python train.py --n_layer=13 --d_model=192 --n_head=6 --n_kv_head=2 --head_dim=32 --d_mlp=448 --vocab_size=1024 --activation="swiglu" --norm="layernorm" --norm_place="pre" --norm_eps=1e-05 --positions="rope" --rope_base=10000.0 --rope_fraction=1.0 --qk_norm=true --attn_scale=0.177 --bias="none" --tie_embeddings=false --parallel_block=false --init="uniform" --init_std_qkv=0.0264 --init_std_o=0.00517 --init_std_up=0.0264 --init_std_down=0.00339 --optimizer="muon_variant" --lr=0.0118 --beta1=0.95 --weight_decay=0.015 --lr_head=0.0143 --warmup_steps=0 --schedule="cos" --final_lr_fraction=0.0 --batch_tokens=32768 --seq_len=512 --doc_mask=true --z_loss=1e-05 --train_tokens=301700000 --steps=9208 --dataset="wikipedia_en"
Each number is 128 + 24 x the weight over its row's rms, rounded and kept within 0 to 255. Layers, rows and columns count from 0. Numbers have three digits each. The size before them is the row's rms in percent of the matrix's.

# layer 7 MLP up, 448x192, rms 0.284, rows 331-345, columns 64-127
100:135132119147117149117110079163136173127166133148120152127156122108115163126135138164163139160114083121169135137103123135182138154121151126105083140108135119105130163149111156126140137131139163
095:100155142188089108102151158134137115124106124134126085179137105131115097135088144126144138162072117111125125124178148137095141134163160128101132149148147146104127159130109119137140151139147128
091:117120101101162153111136129135135192153063156087142159127150115139116144136154094129125162129123132138092102113142147207130174106095094123143126147104115126154085108138134162140103155149126126
108:143141153132114148147116123133158091087107155128094114093160124102069103160106148112133102143114091147131124139132107120094154100120121122134144105138130100162134127129093127147095116103116119
092:127120153118148170106116077148128121135111145131124126128100124095156097110152116115075139085085119155161119144107157079117138095124134106147145129117114082110141125112143144126120103111143135
104:092122143113126093100140124123113131134128123122099107113120145125175163101114119118153136151115138122143123095127150091136133149120152148162134135129153114055157139111093142122105130129148093
102:123134150090162134125111153164113123149132108171134158159118091078145175155128153098122092135113121131137130111114133145152119121139080107102178109107180157138135143139162097127140148133158118
100:129144165132093137132117156132154122112085122097136110109157094131146139170112087150116119145124123114097133085117124111137152143099130104095106150140140107117145122143108150141114118100129143
100:109084085158134147119109122147139093135155105158123108121139088119140130082138086131124132125131146129088128162107105122134125086094134169105129096084126155081107121148114127131150155133106127
100:104164122106117076126091117131144099105128086143141130135072185114125119071111124095051168113134086107146150115178082111105141121144161155109160119122121124132161137080123172130133112116070124
096:144142122136171108137129102142107142100153092157143145114147174119165116118117122100144169164124137132171127107141140108106153098096121078144093101166109115143073100162137140120162113129122109
092:128075141189119108109132139098138134141151127165116142129089167129131149173093091144136116177130142102161149148147109157153122122100154136124093147125144076135115169143102086133130123082086153
095:113110119107129132152127120166073129132146124135105201163148151133101115155174125072144134130123083098163125126139134095093123139150081076158106109093144147115096162156122115158084144151159144
098:134112105164121125165124115127156142141154117176128105143132139138120150124092102121093120144140141131154137109082131127129145154123147107144135073124123108126133148149148143120141114128115119
105:169125163141124158110136138100106139122110142132164154151149116087114196120102091147153129154102083130159105164113112135103123161182107145145114154139142141150129125070145172131119144108137137
# layer 7 MLP down (transposed), 448x192, rms 0.113, rows 331-344, columns 64-127
096:133085130094148119114127117198100154097144165116165093123128117129140137133101089155137159138145109113125164089097119114131111153170082094103089190143136128108116166127071140141120162167090154
097:137143123115137126158140127139106124099098108081154161141149110163172163134144137165133122126085146101088096145141115044101123120154118151122155134062126142107178148120157167173139109128135105
095:157098143143138065100158113149101103117146091123075098122107146168089168134119127154168134104092139123152148116112073116116129127127093150109134136143145160140121127127123139120095086118146114
118:143181155145115138116142141092158112142115113101096089139115135124088124125142105187181119198138121125096131140122173130139118104156114121143095121121118133128109117076151150116166159149112146
092:124083098087187143121145119123075140145178148146155137090125083156131169139117158132114107133120167118133120114139080121129150181074135109120158098127125134106142100150097130149132123119119136
097:115124142131139133128119122127125132087146086138099105111181112140153107099151177114135111147128101127150131131068177122084132114129138140102152089111129135139110174111103126112127157145149124
104:160120118134108148151114109136162155129127165170119164117108141107134107133131109130128100166158170101125133106107124192180123102120111126109100141113149140122137136111138112150072106142106114
094:121140136160094106154178080187147116181136123081123130127141118109150106155141101137094114132154133143095124155118126125139137140072138082129128138075110112157130144153117118141125122127124125
103:114075105141090120136180159151117120149083113111087152146149154078119131179143133114161086125172142139125158142130109172143133129113116098073130130152114140131095171148138115104115127127134110
096:141124142128107160159134091150100164137110109134113167126105127153080127101095163169127093117081152090131113105115127161131107154112132123144173185106119111125121139107122134149111086177135116
100:145176122136130123152151124140133146103156157126145120119163094127132128156144127132113125097137117092123110155130119147109127109158166179152143084126158115128175128115151149122109154120110142
095:121110103148118143150125123139123106138122123201147135174146068122137140129128141109123090121109124113095123143124090146110144142137093106166133067131112149100132104087112146141113144141144156
093:130160159109060084137147145121094140135099158096101152079184141111141147165121087129100122100119128169143133119125174110126155090155140124112157167178127066160132122109099140138152126122120120
104:129112142138123138153099182118134131130114171140147177102100095129097156122110103123129095181131118089133149139139139126174120098132143110183104129127102105118174111109150114135156126083149121
# layer 7 MLP gate, 448x192, rms 0.266, rows 332-345, columns 64-127
102:122115143157133136118162116101144119075105129137157129146098131115142146117155082085117108121132132129152125138103143114112103135110137152122144156140143131133090125135156092129125107147155118
099:123106115132141154107150140160123123125120185109179107122112187136099114129172159153118134088110142159117170128122139152149109113083124107137123130137103138125164143133109123088095116098111108
102:097149158134097143139117132089152161119102144092082127128156126143107120139143125142118125135144127123159131141149126102128110066077111101085158091091142121158137131121137116098120111117163141
088:113093130092160090119064156127120142178143129112139137152160142135154130140128088182120118131104124137101122144104102137106113121144104134108132099135123128126139133102139133130166123158148122
099:101139082128145088129173156111134128127159188169122155153119125130173136132107100102132145150106174099095105077126114137129152123147143146135157133068092117086131156123091082127149127161158137
098:136137171108108131157121157150127091139127146113109141128083145112105134122120127119143149077125098087106119106115153082127122112174144124114182103071132127138133178115170123116112130139141147
100:137148151152132163136191118109100127151141127134131089167119168133120130137111131053127144130114139184142171155111156083133125149129090111102121106098187123131067140097097119140107132130130127
101:106091109125123114101153103153119171069141165113111124125107142126106113115106087113124153132144144118164148126086122115168145171115112172142125142131130082147124136118154122112140107134092154
101:113145135093117093109141138166121147153096101150114113128138120088097118080147163116125152116119102118125120106172156110146168090131134138080104060088175126161147129089147132132138099159153152
100:160126129177127090173133104129128062088135117103128105154169160172127149113120144125126110116127140126128151135129148204091159174146118129124114147177170118150130089180102125109107120129113136
092:140167044144165110099127114156149103116150137125141173131117178140157113095142145101103126127132134130129155143125129152147137084135177110116156113173125117124105143178094112156165097093133148
100:092099123109137091119125137109119156179163169108177142131152110114133127140107157147114149148110127118112079061112137128160102118133161116114145110129150109171154116074109133157096165146092158
098:122108126162122122117163150152132106100163107146097162185140129136122101147145060055117149123118122138130108119138130133101165125128135081090111123129101123082123137139120102147110084119110127
107:102162091120158114163159133103170095130116197111131110158111121117140110149158063117159131139115109107084098186103135136138139161138124120113160105113122142108104112122140128112144127134110132